Each number is 128 + 32 x the weight over its row's rms, rounded and kept within 0 to 255. Layers, rows and columns count from 0. The size above them is the row's rms in percent of the matrix's.

# layer 3 attention key, 64x64, rms 0.313, rows 42-63, columns 0-63
size [ 93 109  90  94 112  99  86 106 109 108 110 101 111 108  96  89 108  88  96  99 105 117]
[[152 145 179 120  76 182 212  90 144 122 134  62 134  84 120 118 128 122 101 160  96 130 129  69 128 101 168 115 122 167 148 126 117 189 158 137 149  61 149 137 147 192 114 133 106 117 196 117 106 115 117 138 156  83 136 137 120  98 168 164 164 155 132 124]
 [112 132  71 111 138 149 115  73 118 120 165  71 130  85 148 109  89 151 186 107  94 124  93 152  84 190 164  79 124 100 120 143  90 116 115 107 162 169 143 154 110 152 140 111 123 123 108 129 190  93 147  87 137 105 176 167 133 164 129 150 113  86 186 199]
 [139 129 181 185 126 107 136 158  89 108 178 177 131 133 178 128  88 146 131 100 133 115 115  64 102 153  73 101 104 110 129 105  94  78 126  93 145 143 101 134 118 106  48 123  82 137 164 155 123  95 126 148 131 109  95  92 146  73  46 121  96 117 122  82]
 [ 63 182  73 109 121 148 117 115 121 163 122 134 169  95 100 150 186  75 113  93 118 129 161 199 162 147 155 153 155 138 108 179 155 128 159 121 102 113 152  85 120 113 151 104 150 119 126  94  80 141 121  88  97 162 162 189 156 147 156 189 140 143  78 148]
 [134  91 182  49  96 169  98 150 131 108 131 154 148 159 193 144  97 142 168 135 157 130  83 136 146 107 100 149  98 132 134 123 164 101 101 100 135 183 130 133 135 157 152 176 114 127 148 147 132 115 133 187  92  86 155  50 159 104  74  81 168 138 165 149]
 [125  84 185 162 104 117 131 166 160  88 137 108  87 179 190 156  65 141 138 130 112 126 123 101  97 110  98  86 124 116 149 123  94  77  99  71  90 128 145 149 124 117 146 171 105 168 191 114 177  89  95 141 106 131 159 106 135  66  68  91 130 121 142 109]
 [161  79 148  45 131 172 112 146  96 135 173 113 104 103 150 115 174 152 195  89 167 146 138 105  86 127 132 123  91 158 179 141 137 116 102 126 159 145  73 124 134 122 158 182 136 107 163 116 149  78 111 149 104 146 132  95 203 132 133 116 136 145 206 129]
 [115 172  58 150 156 103 141  73 145 136 138 156 105  75 142  79 127 123 163 181  67 143 123 156 118 123 119 111  95 157 106 133 136 166 122 203 136 145 151 103  74 132 125 182 114 144  91 132  85 135 182 154 140  74  75 153 142  63 109 155 137 114 124 151]
 [153 104 194  65 186 125 127 121 101 127 125 166 112 137 115 120 133  91 138 138 179 144 142  65 108 175  93 104 100 147 161 123 110 160 128  80  99 129  94 169 154  83 161 162  96  90 158 132 164  68 100  99  93  65 130  96 186 116 125 128 145  93  97 125]
 [141 121  86 208 150 140  69 121 142  80 137  67 133 149 108 121 143 171  47 110 130 118 202 107 130 123  98 159 167 134 109 162 120  96 154 108 156 168 116 123 122  75  81 143 133  88 185  97 141 127 187 112 132 141 137 129 107  94 141 121 114  96 169  97]
 [ 72 131 145 156 126 125  96 123 128 140 108 184 130 125 166 100 110  95 193 123  94  91 195 163 121 183 122 105 175 119 215 151 109  95 109 152 146 105 123 102 181 155  95 187 150 110 123 163 140 117 102 115  57 102 159 121 146 140 100 158 118 125  88 155]
 [164 170 139  84 158 163 216 138 150 138  91  93 192 185 138 106 134  86 133 110 138 129  90 109 132 146 128 131 128 169 179 102 117 116  88 150 114 142 108 158  26 135  89 112 119  95 136 126 146 155 111 110 150 112 147 107 107  74 175 114 102 156  95  99]
 [104 128 146 149  89  67 116 118  90 109 133  85 102 107 173 119 169 154 151 155 104 145 171 151 138  90 169 129 132  78 119 140 137  94 132 104 161 145 171 138  76 141 182  98 190 197 172 141  97 161 171  88 147 135  69 125  78  87 144 161 151 153 107 126]
 [158 155 168 126 109  96  96 131 142 115 112  54 106 131 133 158 143 132 168 101  98 164  44 164 109 113 149 160 113 148 129 100 140 113  95 121 104 146 107 100 109 108 104 142 197 168 103  97  77 127 117  72 125 168 151 164 100 159  98 148  39 122 171 104]
 [164 100 130 129 174  73 140 148 231 182  87  97 120 147 110 155 109 169 175 106  84 129 188  84 105 126 162 115  95 149 129  92 116 161 149  82 115 114 135 108 141 123 134 157 105 160 106 114  80  81 145 131 150 142 115 136 127  69 155 139 107 187  97 144]
 [138 124 175  99 117  80 139 131 132 146 141 144  98 157 145 144 106 124 133 136 128 113 105 106 142 133 106 100 135 169 118 146 128  71  89  98 137  89  78 115 134 174 128 207 141 135 145  70 134 133 110 137 105 105 173 159 144  56 136  95 144   3 124 170]
 [ 54 113 102 182 156 101 130 171 181 169  92  78 166 178  95  64 115 102 123 160 128 121 120 120 119  75 108 128 138  62  91 139 161 143  82 152 107  95  88 130 143 104 127 165 185 149 153 132 108 115 115 111 155 146 108 144 122 174 148  86 182 129 112 144]
 [116  82 131 107 169 137 120 122 103  95 122 127 163 145 121 118  80  80 102 147 126 144 171 150  97 115 117 124 123 143 135 117 218  91 155 167 164  69 112  91 102 151  97 103 235 100 103 111 161 125  50 127 111 172 132 156 116  83 141 150 131 143 118 124]
 [116 124 120 110 130 116 151 210 150 181 126  62 113  83 123  90  81 147 127 194 114 108 183 129 129 103 123  91 150 106 113  76 107  96 106 168 139 115 121  65 143 119 126 113 121 122 148 124 130 189 144 152  94 168 122 114 158 110  64  80 202 124 120 136]
 [120 130 121  35 142 130 148 133 141 106 137  79 118  74 117  70 103 173 174 119 159 169 147 156 139 171  98 179 156 173 157 114 130 150 122 109  96 159  98 162 149 180 137  78 130 144 155 112  90  88  97 184 127 119 159 136  93 112 117 137  95 113  84  71]
 [ 97 109 149  56 131 129 145 117 188 106 123 127  76 190  93  63 162 143 125 137 145 142 114 122  78 211 148 131 146 141 145 159 129 151 183 110 133  90 107 158 173 131 105  84 144  87 110 173 128 121  75 168 154 133 134 107 147 178 126 132 187 140 132 159]
 [141 168 127 110  86 105 132 162 140 188 108 127 158 128 122 175 120  72 112  70  87 122 124 103 173 125  89 100 120 157 134 123 191 157 152 107  59 121 114 187  54 101 112 145 125  51 167 142 142 146 135 108 114  82 146 167 131 143  85 106 139  98 122 101]]
# layer 3 attention query, 64x64, rms 0.312, rows 43-63, columns 0-63
size [123  67  80 100  85 100 108  76  99 112 107 114 115 118 106  97 103 117  98 113 112]
[[156 104 118  94  45 196 119 123 179 138 138 167 136 144 149 127  84 128 136 152 174 132 138 117  84 112  96 122 137 133 165 152  93  57  95 119 164 125 111 191  74 118 135 186 156 136 117 113 191 108 131 146 112 162 173 125 134 147 198 153 144 103 116 105]
 [136 123 111 160 116 180  80 113 144  72 106  99 129 139  38 114  61 141 138  74 114  96  91 132  99  86  71 161 145  90 143  94  94 170 119 188 103 122 156 154  97  78 116 134  94 129 102 104 127 124  95 146 186 163 119 132 131 169 107 131 155 114 124  93]
 [158 148 101 152 168 140 120  97 202  89 118  87 117  79 117 174 140 132 175  79 149 124 117 171  74 107 120 119 187 183 106 210 150 117 117 146  92 149 150 112 105  84 112 110 114 144 119 100 110  91  91 121 151 138 103 205 134 107 120 124 154 149  84 151]
 [139 114 156  67 138 139 103 179  90  92 170 159 123 170 136  83 112  88 151 162 137 156 107 100 228 149 183  88 115  83 169 151 155 150 112  90 113  85  90 139 152 174 134 110 133 160 125 134 148  98 130 113 110 154 174 156 109  99 170  91 116 125 173 112]
 [148 147 151 105 144 124 104  91 110  92 157 178 124 121 117 156 124 125  99 141 142 145 194  61 197 166 108  93  34  54 123 114 119 165 116  91 118 128 123 123 133 113 179 174  93 126 156 156 182 123 105  88  98 106  92 121 129 134 113  92 105 130 101  91]
 [154  83 146 104 135 136 119 107  89  95 125 110 129 148 112 121  98 147 134 172 122 100  85 104 136 122 151 137  81  91 174 155 140  71 103  81 113  89  84 169 132 156 193  98 136  89 127 113 140 125 131  97  34 108  66 141 115 103 197 153 113 159 178 109]
 [ 78 122  53 130 128 191 138  97 145 146 132 125 167 122 106 151 161 188 126 137 140 141 142 181 120 141  99 191  75 188 116 166 129 139 162 183  87 151 123 109 119 143 139  89 136 124  93 105 139 164 161 189 110 126 153 127 124 192 129 171 144  97  75 114]
 [117 117 161  70 141 140 113 103 106 121 110 133 147 157 146 141 149 160 110  83 138 132  93 151 150 115 135 111  58 138 184  79 105 127 139 131 151  71 104  85 120 184 145 153 129 158  59 146 139 145 157 125  53  52 109  87 139 175  64 146 104 144 145 135]
 [145  94 154 143 122  75 123 155 162 161 113 134 155 113  70 113  96 117 134  89 122 178 118  92 155 134  85 173 188 147  86 119  81 112  68 118 122 148 179 165 139 109 144 142  65  59 108 104 149 139  67  91 149 117 104 140 135 140  57 129 121 113  91 105]
 [136  45 160 121 103 113 138 162 175 144  69 167 156 181 104 188  82 178 133 162 161 137  99 110  58 141  80 127 115 132 147 184  97 120  99 155 101 108 154 184 121 138 133 150 141 189  92 141 141 134 102 114 131 148 107  73 147 143 138 114  98 112 142 113]
 [135  85 141 168  76 116 150 146 167  82 108 133  92 132 171 168 113 102 106 147  97 173  70 131 136 147  34 131 141  72  96  94 107 103 124 140 148 139 125  51 117 162 122 153  88 103 157 128 118 177 168 104 106 116 191 129 153 126 146  86 108  94 115 111]
 [129 165 136 194 148 157  88 146  93 188 121 118  92 134 133 189 184 115  94 146  74 190 136  98  77 118 141  97 148 148 127  84 100 144  98 111 101 136 127 200 182 113  91 154 121 140 135 137  75 118 151 139 130 150 115 177 155  79 111  79 143 102 144 121]
 [106  96 117 109 156 109  95 147  95 137 125 186  86 218 142 125 143 146  98 171 163  98 185 144 134 157  75 113 137  85 176 113  99 142 132 108 123 105 170 112 125 145  81 108 124 154 169 144 137  90 159 108 192  97  99 111 132 128 105  81 194 132 186 135]
 [139 198  72 136  70 117 142 176  53 123 144  82 156 112 127 154 114  93  86 171 117 155 106 170 169 111 137 178 123  49 107  97 178 126 103  87  86 136 145 126  78 128 143 110 121  75  98 105 119 107  82 129 104 132 121 115 123 134 177 112 123 121 152 135]
 [161 134 132 205 146 154 161 171  98 150 153 121  96 146 167 114  96 131 187 144 108 132 137 114 155  74 158 105 120 182 142 143  64  83  93  86 123 110 102  96 127  98  89 106 102 127 112 125 174 235 131 148 117 110 179 125 125  99 164 113 142 136 143 151]
 [153  64 121 130 223 150 113 185 129 123 146  92  96 120 127  90 204 126 111 110 123 145 108 125 120 111 106  95 115 154 106 144  60 141 137 145 127  89 141 115 123 175 110 132 149 122 195 158 168 103 122  93 142 176 131 178 120 165 197 139 132  94 166 126]
 [104 109 129 135 175 191 156 151 107 115 120 140 109 127  34 115  72 129 108 109 126 165 144 125 120 124  76 150  93 122  99  73 140 117 111 132 101 158  81 141  70  79 200 132 150 148 100 181 122 200 109 129 158 124 134 150 165 182 148 115 145 141 151 124]
 [151 183 116 120  33  93 164  78 110 119 146 160 110  92 134 161 137 121 151 125 119 150 126  84  98 138  71 133 118 120  95 147  99  98 118 124  98  83  89 107 114 143 178 154 174  58 119 117 173 169 107 102 122 181 125 150 141 122 108 199 128 107 109 175]
 [168  61 160 174 152 160 125 160  69 151 108 118 104 167 207 128 103 137 149 130 101 166 158 133  89 146 155 131  88 152  98 128 112 141 165 124 149  95 158 110 159 101 107 195 150  95  79 114 104  75 126 109 153 114 188 148 139 134 186 147 123 131 185 130]
 [153 108 190  73 187 113 123 164 107 158 128 155 114 110 116 139 110 124 112  94 186 175 168 129 100  56 143  98 158 120 148 132 147 101 123 159 110 105 129 113 177 157 152 117 159 100 118 178  77 150 121  65 113 197 175 108 146 134 182 167 145 157 123 113]
 [ 96 106 116 166 151 150 137 116 178 107 142 115 175  80 158 135 108 187 105 178 124 115 101 121 123 130 171 119 125  88 147 166 139 119  87 187 122 100 141 107 148 146 182 153 151  61 196  87 204 157 150  85 109 139 120 117 173 105 169 151 177 135 128 139]]
# layer 3 attention value, 64x64, rms 0.285, rows 32-62, columns 0-63
size [ 97  97 107  94 121 102  91 103 111  97  94 109  92  99  93 108 110 115 100  87  97 113 110 113  91  92 101 105  97  95 101]
[[174 189 121 147 115 119 110 142 132 106 127  87 126 129 183 101  78 144  97  96 102 177 106 124 117  94 124 158 102 129 122 132 142 184 147 173 181  89 125  68 155 131 125 131 171 143 184 150  90  66 157 138 113 124 116 131 104 184 144  97  81 166 107  53]
 [106  54 105 155 145 189 176 141 113 133 164 158 112 109 154  49 147 172 150 177 125 156 143 113 105 131 117 144  71 121 122 118 140 122 123 154 130 132 129 138 105  47 123 125 108 187 121 131 150 139  96 179  93  92 193 176 143 135 133 149  96 127 191 136]
 [164 161 175 186 109 131  78  77 103 142 138 177 118 108 121 161  88 132 110 161 107 159  87 152  85 106  98  53 117 151 156 170 134 143 154 141 119 205 124 151 141 107  86 129 152 151  86 143 157  67 110 154  97  98 162 132 149 150 136  77 167  95 106 137]
 [125 112  87 113 159 182 182 157 143 166 105 120 192 111 100 103  87 166 120 111 119 189 173  80 109 125 126 170 100 163 148 113  90 136 111  95 151 120 139  43 162 167 174  77  88 150 138 110 106 164 140 163 153 146  86 116 160 147 128 101 157 120 108 166]
 [ 79 141 141 126 128 141 122 139 126  96 100  51 196 124 130 107 139  68 158 111 137 108  67 158 142  89 157 155 170  43 124 163 146 128 170 119 124 185 159 163 117 182 137 149  79 133  94 114 113 137 137 118  52 136 114 155 100 134 148 148 115  93 150 145]
 [126 141 179 103 147 164  72 132 177 120 115  75 183 159 118  97 148 129 182 154 106  65 174 173 124 149 152 132 159 143  89  90 152 103 164 151 171 154 132 108 141 144 148  88  73  54 101  94 111 127 138  93 115 125 177 100 145 140 121 130 116 192 103 121]
 [ 85 172 131  82 153 162 161  80 202 140 102 149 130 146  96 156 123 151 119 155 203 155 105  79 145 130 132 115 116 171  77 118 128 168 125  94  71 122 180 181 144 152  87 138 106 144 128 143 102 119 117 107 114  89 150 139 132 153  97  82  51 125 104 105]
 [112 112 111  78 116 157  82 136 130 121 114 106 153 121 168 133  94 120 134 160 134 161 188 158  82 117 145  88 126 115 128 165 145  91 135  86 181 127 155  89 156 121 105  92 145 142 218 164  98 129 175  83 161 166 183 113  88 122 172  76 163 163 111  91]
 [138 137 131 148 130 147 125 120 136  70 166 134 147  66 140 178  85 113 100 111 170 169 169 119 118 115  66  58 162 172 108 142 131 122 138 129  81 144 115 119  93 130 113 106 135 214  95 182 145 119 116 112 126 134 140 150 115 212 107 109 139 154 144 198]
 [101  97 139 141 136 138 201 121 159 137 174 103 120 129 131 112 144 135  68 143  91  92 130 144 131 137 138 138 171 117 139  99  90 149 153  90 176 128  73 176 131 110  88 121 110 143 146 156  98 118 205 105  55 105 142 123  91 100 203  59 141 103 112  92]
 [ 66  83 105  63 114 165 100 181 117 119  87 123  66  95 108 129  98  84  82  93 154 139 125 164 181 142 145 178 100 119 126  82 138 137  87 157 128 110 107 142 109 141 177 160 153 100 116 109  91 145 124 127 173  98 147 133 106 182  75 137 127  63 139 107]
 [115 143 144 109 116 117 152 124 106  72 123 140 125 145 145  69 130  62 160  58 129 151 127 135 124  88 120 152 124 123 159 126  71  70 151 108 112 119 165 101 112 113 144 136  48 159 105 122 118  88 112 152 178 132 182 112 145  87  82 163  90  58 172 161]
 [130 108  98 113 110 185 165  86 106 145  89 123 116 161 159 136 189  85  59 201 157 109 120 150 126  85 160 125  85 100 153 160  95  96 172 122 106 116 166 102 146 157  93  99 150 109 122 105 181 140  86 136 110 156 124 102 140 202 132 156  86 139 146  90]
 [ 93 127 160 119 185 134 132 148 124 104 135 136 161  86 182 125 131 172 123 140 107 192 171  83 106 109 180 105 146 147 146 130 105 156 114 189 152  64  47 165 103 125 130 125 108 180  79 110 109 100 111 109 132 131 110  89 122 124 108 128 148 103  58  72]
 [173 129 123 115 181 143 116 109 109 135 142 140  69 115 109 117 138 185 145 187  87 104  86 180 183 110 154 126 121 130 117 114 142 114 167 137 146 104  89 132  89 138 125 127 169 106 153 154 134 139 157  79  55 133 198 148 117 193 137 173 126 187 107 179]
 [180 128 118 143 123 160  56 158 130  91 160 128 109 154 147 164 118 116 131 104  64 159  99 117 131  74 113 131 105 133 127  63 120 123  56  96 103 122 129  92 114 103 121 118 144 135  77  78 141 195 111  88 101 151 165 116  60 132 132 108 176 128 179 168]
 [112 140 142  95 151 187 110 129 132  70  86 119 132 110 215  79 164 176 103 127 130 103 152 170 138 130 126 169  91  93 125 136  89 126 143 109 178  99 117 143 188 163  82 164  93 144  83 138 112  94 121 147 194  77 124  99 141 117 115 137 121 124 193 140]
 [131 108  87 157 106 129 152 153 107 148 127 136 103 136 136 110 137 105  75 165 105 111 117 106 146  89 120 187 127 154 166 162 120 163 105  45 162  63 118 130 122 131 135  76  82 122 141 119 131 122 227 110 201 114 132 104 176 170  90 142 111 131 171 153]
 [162 116  51 144 115 130 105 142  99 146  88 110 120 154 170 141  88  94 185  69  80 152  94 118 155 176 107 117 108 174 118 150 164 148 116 154  92 122 106 122  87  91  38  78 115  86 143 189 115  69 142 125 138 119 142 146 125 111 135 106 106 159 124 110]
 [104 175 147  61 140  77  69  86 163  61  95 124 103 137  84 139 128  99 127 106 160  95 154 120 115 133  92 121 121 143 110 159 193 150 174 141 113 120 132 183 137 141 126  75 175 152 169 125 182 121 142 161 152 173 175 149 123 107  96 136  69 122 137 151]
 [124  92 107 125 131 164 110 104 121 123 137  75 161 125  94  94 120 155 159 152 112 148 143 143 176 126 120  88 169  68 188 103 183 123 126 121 104  95 174  82  85 186 130  73 145 141 138 114 127 142 195 109 112 168 177 104 146 165 142 126  82 148 193  87]
 [ 89 116  98 130  70 103 164 163 158 126 124 112  99  91 144 110 105 124 128 179 126 205 103 153  86 134  81 127 101  82  95 128 110 128 113 121 197  65 135 141 109 140 105 107 122  93 136  84  70  62  85 110 141 148 122 171  71 117 114 183 127 161 136 142]
 [ 78 129 100 162 126 113 135 214  87 108 124 133  92 158 108 121 136 151 172 113 168 170 148 132 118  78 123 173 119 102  62 156  74  85 102 102 106  88 107 109 111 109 132  78 113 150 121  71 130 104 174  94 135 146 159 168 115 159 190 107 174 124 123  94]
 [134  69 158 146 122 181 188 146  99 116 120 120  94 192  81 137 130 157 160 140 119 126 167  98 119 116  88 151 146 189 130 112 150 147 186 133 136 130 106  97 126 128 118 141 189 137 134  95 107 142 173 125 158 139 118  87  52 150  74 171 164  85  79 162]
 [166 117  83 116 138 111 126 175 137 134 146  71  82  53 134 151 131 126 122 103 114 160 183 141 156 109 130 115  87 173 167  96  94 132 113 113 124 110 152 150 117  83 117 155 120 113  97  78 130 105 197 165  73 201 129  97 151 128 151 185 185 137 111 160]
 [ 67  89  67  95 135 117 170 104 126 100 127 143  83 134 100 136 157 146 161 135 192 157 170 144 108 165 100 152 128  57 201 146  98  87 100 121 104 120 132  95 112 178 112 104 106 133 117 151 116 165 151 158 116 161 183 187 122 126 159 161  88 118 132 168]
 [146 106  70  87 152 131 163 177 109 123 119 148 115 135  50 101 165 141 151 105 102 138 151 157 124 118 149 163 127 142 176 135 155 175  77 124 189 132 133 114 194  84 125 134 139 118 108 133 163 139 153 160 161 123 126  96  83  75  81 142 127 207 181 149]
 [114 182 133 101 137 129 128 164  80 102 164 142 173 129 119  88 117 194 112 198 192 134 141 131  71 152 105 132 171 120 140  95 209 153 151 124 100 110 134 180 131 138 128 130 204 103 120 120 116 110 106 149 136 176 153 174  97 160 122 115  73 116 120 100]
 [110 111 132 126 105 163  86 132 131  39 118 162 120 135 155 110  83 124 168 124 185  66 110 136  98 120 162 124 151  96 121 164  92 112  91 187 159 166 133  79 146 139 134 114 117 101 133 129 156 158 136 181  88 100 169 155  86 106 125  78  98 101  52 152]
 [151 124 114 154  64 173 164 160 124 160 117 152 159 178  92 183 114  96 181 144 123  94  94 159 106 134 180 134 116 154 182 113 116 171  85 106 151 159  65 173 133  82 112 136 141 127  98 129  84 121  92 116 151 155 151 105 112 134 190 184  76 118 135 109]
 [117 170  93 142 136 123 161 171 138 182  61 154  96 177 144 115 107 166  97 144 150 165 165  80  93 128  78 168 109  91 134 103 113  90 102 108 142 118 114 147  87 173 145  97  72 146 134  64  65 151 192 146 112 140 140 121 133 153  77 106 108 144 156 127]]
# layer 3 attention output (transposed), 64x64, rms 0.183, rows 32-62, columns 0-63
size [ 97  92 110 102 108 105  99 103 102  99  96 107  92 102  98 108  96 100 101  88  91 121 106 112  89  92  94 105  99  95 101]
[[123 108 152 204 172  98 121 146 119 162 100 146 135 145  81 136 134  82 142 117 196 137  78 124 140 119 131 101  88 137 134 144  86 112  97 155 120 220  71 148 171 122 114 104 168 143 131 126 102 152  81 130 120  91  89 159 141 153  45 149 148  99 150 144]
 [134 128 150  91 101  88 127 112 169 144 102 168 212 130 111 152 135 120  87 113 114  83 128 138 114 196 113  84 132 159 100 119 124 118 139  86 147 129 193 114 150 161  96 164 164 136 109 102 101  57 153 145 174 192 120 113  71 178  86 108 141 158 108 118]
 [ 94 139 128  71 125 164 132 139 112 121 158  82  95 124 125 131  99 133 177  92 188 172 118 155  60 140 151 153 148 129 132 106 126  61 128 101 118  96  81 168  93 150 123 104 158 118 132 102  69  72  79 124 106 121 101 154  85 177 152 133 142 150 114 209]
 [160 106 163 151 145 151 119 107 111  78 103 146 122 143 139 100 123 143  64 127 123  68 142 143 107 144  53 131  92 157 131 175 135 140 187 142 156 133 166 137 187  57 155 158 159 136 111 130 132 129  75 114 145 127 143 154 134 156  91 211 174 102 100  79]
 [201 142 111 127 100 155 124 138 171  64 180  97  98 122 102  88 180 165 103 206 125 130 158 148 117 157 164 121 126 180 112 173 134 106  61 104 132 114  65  69 133 147 130 132 122  71 188 145 126 172 151 148 151 118 135 115 138 115 109 115 136 105 122 128]
 [158 113 129 102 125 142 185  97 133 100 194 127 196 107 130 122 110 194 103 119  87 201 119 124 128 121 107 130 111  96 125 138 124 220 128 145 116 125 104  76 106  90 165 134 150  88 164 131 174 148 129 129 110 156 142 158 104 108  94 126  83 112 190  78]
 [176 110 147 168 132  45 119  73 131  70 164 125 115  89 151 145 103 106 163 102 152 136 148 117 134 123 110 135 105 173 158 144  89 166 113 129 106  93 120 133 157  77  52 125  70  90 171 154  90 134 114 123 121  95 134 129 118 132 167 125 221 116 138 146]
 [161 128 119 143 121  94  92  48  62 153 218 139 143 142 106 118 123 139 100 121  68 110  82 131 164 123 137 177 101 119  96 107 186 127 126 159 143 140 142 143  98 110  99 129 118 154  87  91 134 112  48 102 102  81 105 135 130  95  65 132 120 114  99 124]
 [ 75 114  91 112 168 120 142 120  99 171 161  59  65 161 117 144 202 113 115 110 137 179 173 148 100 177 125 146 106 145 137  91 134 181  97  94 139 102 110  97 119 113  66 105 131 112 105  68  95  81 129 134 112 152 110 118  84 138 144 111 147 139  62 124]
 [ 64 107 112 142 100  72  31  94 159 119 121 113 154 102 157 114 140 154 124 166 164  99 163 112 144 119 161  94 118 132 155 175 142 131 152 144 191 120 126 142  84 157  93 165 137 127 170 102 169 115  53 105 115 123 105 165  94  97 118 109  85 133 161 174]
 [126 148 100 127 133  85 119 107 122 114 100 151 137 180 120  77  86 127  91 122  75 101 131  90 111 122 121 129 177 151 126 132  85 114  91  83 123 153 167  96  98  90  59 142  56 163 160 149 170 170 135 170 121 164  66 162 171  88 142 162 119 120  72 142]
 [136 116 138 102 157 153 135 137 146 111 154  82 159  78  57  78 138 140 108 159 128 115 179 127 126 147 127 188 188 132 121  96 118 156 135 159 103 203 136  82 184 149 170 148 125 135 115 175  83 138 113 136 160 145 137 115 126 196 140 128 118 173  57 160]
 [125 153 142 160  86 111  78 150  94  81 164 102 135 197 128 143 131 135 141 124  39 125  82 116 115 165 170 146 165 173 124 106  96 132 110 120 139 121  74 114 141 108 144 198  98 143 117 156  80  95 125 109 102 122 108  50 110 140 132  78 176  96 154 119]
 [111  96 137 103 156 166 101  96 161 176 106 110 149 167 154 138 109 118 134 130 146 168 125  88  88  57 106 119  93 144 190 112 139 143 107 163 125  94 171 146 134  83  71 136 138 122 161 107 141 132 105 235  91 103 158  96  89 140  90 118 141 146 115 188]
 [ 99 160 109  96 124 128 102  90 115 142 139 125 172 167 151 147 149  70 225 118 111  81 144 114 121 180 113  84  95 148  82  86 120 132 153 114 117 167 118  86 151 147 137 113 103 112 172 118 113  98 142 152 146 162 104 164 142  72 138 116 111 120 233 133]
 [ 67 175 118 111 108 129 172  65  88 166 152 109  88 168 113  68 140  91 106 145 176  43 144 141 143 139 148 103 118 106 122 132 126 141 138 148 128 117 105 126 118  52 119 105 138 169 114 175 104 103 172 194 189 129 156 111 101 100 103 157 135 148 129 125]
 [174 177 172 129  91 121 113  85 120  92  98  80 123 104 130 100 121 125  73 154  64 158 144 139  94  74 130 101 138 128 192  58 107 151 108 116 120 150 131 113 147 153 106 114  84 147 149 150  96 152 135 104  91 158 119 159  96 181  59  95 172 119 171 112]
 [129 112  83 103 142 138  74 101  74 100 134 199  74  98 120 163 117 160 135 172 100 125 104  94 110 153 129  79 129 142 157 138 131 120 138 134 155 194 115 109 126 128 140 185 173 196 106 170  88 181  81 125 160 187 120 120 126 100 165  99 112 123 149  90]
 [133 127 176 180 151 172  96  79 127 152 182 122 113 111 108 165 100 127 112 121 172 110 100  79 142 166 123 125 108 105  84 122  88  96 106  61 111 129 118 182 143 145 132  85  98 187 106 138 174 179 151 116 169  99  55 125  88 146 141  80 106 163 135 130]
 [129 142 127 146 136 159 193 148  70 150 153 149 142  93 163 175 152 137 149 114 111 146 141  96 166 156 136 145 171 135 156 128 144 161  67  97  99 165 129 126 116 132 111  98  96  50 180 130  85 150 116  44  81 171 132 144 145  89 131  94 168 182 107 122]
 [115  61  86 140 117 158 139  51 124 105  92 173 120 139 105 130 120 116 136 163  81  69 151 141 103 163 159 209  51 120 149  81  93 172 118  99 158 175  94 138 103 111 112 146 142 101 123 129 117 137 171 141 139 141 115 108 141 109 143  65  92 124 117  94]
 [136 120 104 146 167  96 168  87 124 122 146 144 162 144 147 156 130 118 108 147 133 151 130 103  87 126 155 105 183 124 107 127  91  84 183 133  80 174 148 117 151 135 156 161 126 184  93  98 176 121 120 144 127  54 175  45 112  93  74 130 173  74 139 166]
 [173 151 115 118 168 112 115 110 150 109 164 146 109 130 124 141 135 123 105  93 103  75 120  15 172 123 144 121 108 165 145  75 183 129 174 143 148 176 127  83  76 133 189 136 175 145 142 125 146 139 128 155 173 140 143  68 115 156 102 178 149 139 101 144]
 [ 63 126 101 112 151 123 184 140 122 149 173 116 112  67 155 133 124  81 149 149 120  55  99 110 201 156 125 100 119 120 176 128 111 117 127  91 121  79 149 119 127  98 144 159 120 139 152 119 198 107  94 164  72 137 142 154 209 179 114 141 108 112 150 127]
 [104 124 127 152 164 190 171 141 156 184 105 114 150 160 130  83  88  63 100 189 128  98 165 111 143 153 114 164 154 192 187 134 146  67 110 158  99 167 109  96 108 136 121 108 134 158  82 108 140 119 143 153 170 150 111 122  99  80 150 123  76 112 173 127]
 [157 127  76 168 101 138 133 103 117 113 141  98 140 146 179 171 137 120 105 149  56  68 137 106 153 141 126 186 163 151  61  73 175 154 158  93 131 138 151 109 143 116 120 111 145 160 182 107 127 117 128  63 111 191 145 124 144 145 162  83 164 101  78 138]
 [122 132 127 179  99 144 143 152 100 150 152 131 147 107 176 128 114 143  95 198  92 115 110 115 106 123 134 125 112  77 131  87  70  63 149 138 150 117 178 111 132  99  92 132 162 151 111 133  75 128 178 106 187 175  99 176 197 160 152 124 127 121 145  53]
 [124 132 129 121 160  98 188 145 169 134 104 136 135 127 177 180 210 108 173  52  80 121 139 141 141 148 144 174 121 152 137 170 140 128  96 130 153 137 119 135 117  72 122 121 143 155 158 147 110 160 145  55  36 124 110 167 118 143 117 182 157 117 115 129]
 [172 197 156 153 117  96 163 116 143 162 120  89 148 111 118 171  90 141 119 101 126 150  96 176 162  90 159 134 141 142  43 146 158 116 125 104 164 138 105 150 156  51 121 159 153  65 148  94 117 155  47 153 147 190 129 137 145 158 127 136 127 124 116 112]
 [136 124  95 136 134 172  91 150 153 113 183 139 118 150 144 137  98 110 109  89 179 117 117 129 153 128 142  95 129  82 109 143  74  92 142 168  95  84 128  70 132 158 128 182 177 150 201 156 162 159 152 123  81 139  47 128  84 134  94 152  74 121  92 132]
 [201 105 123 125 111 117 118  54 104 174 117 151 131 139 134 159 113 105 114 171 160 116  86 136 145 174 126  91 138 147 175 122 172 188 126 125 113 182 133  80 119 119 178 116 188 131 110 184 132 174 116  96 134 133 175 128 136 135 140 205 178  87 143 125]]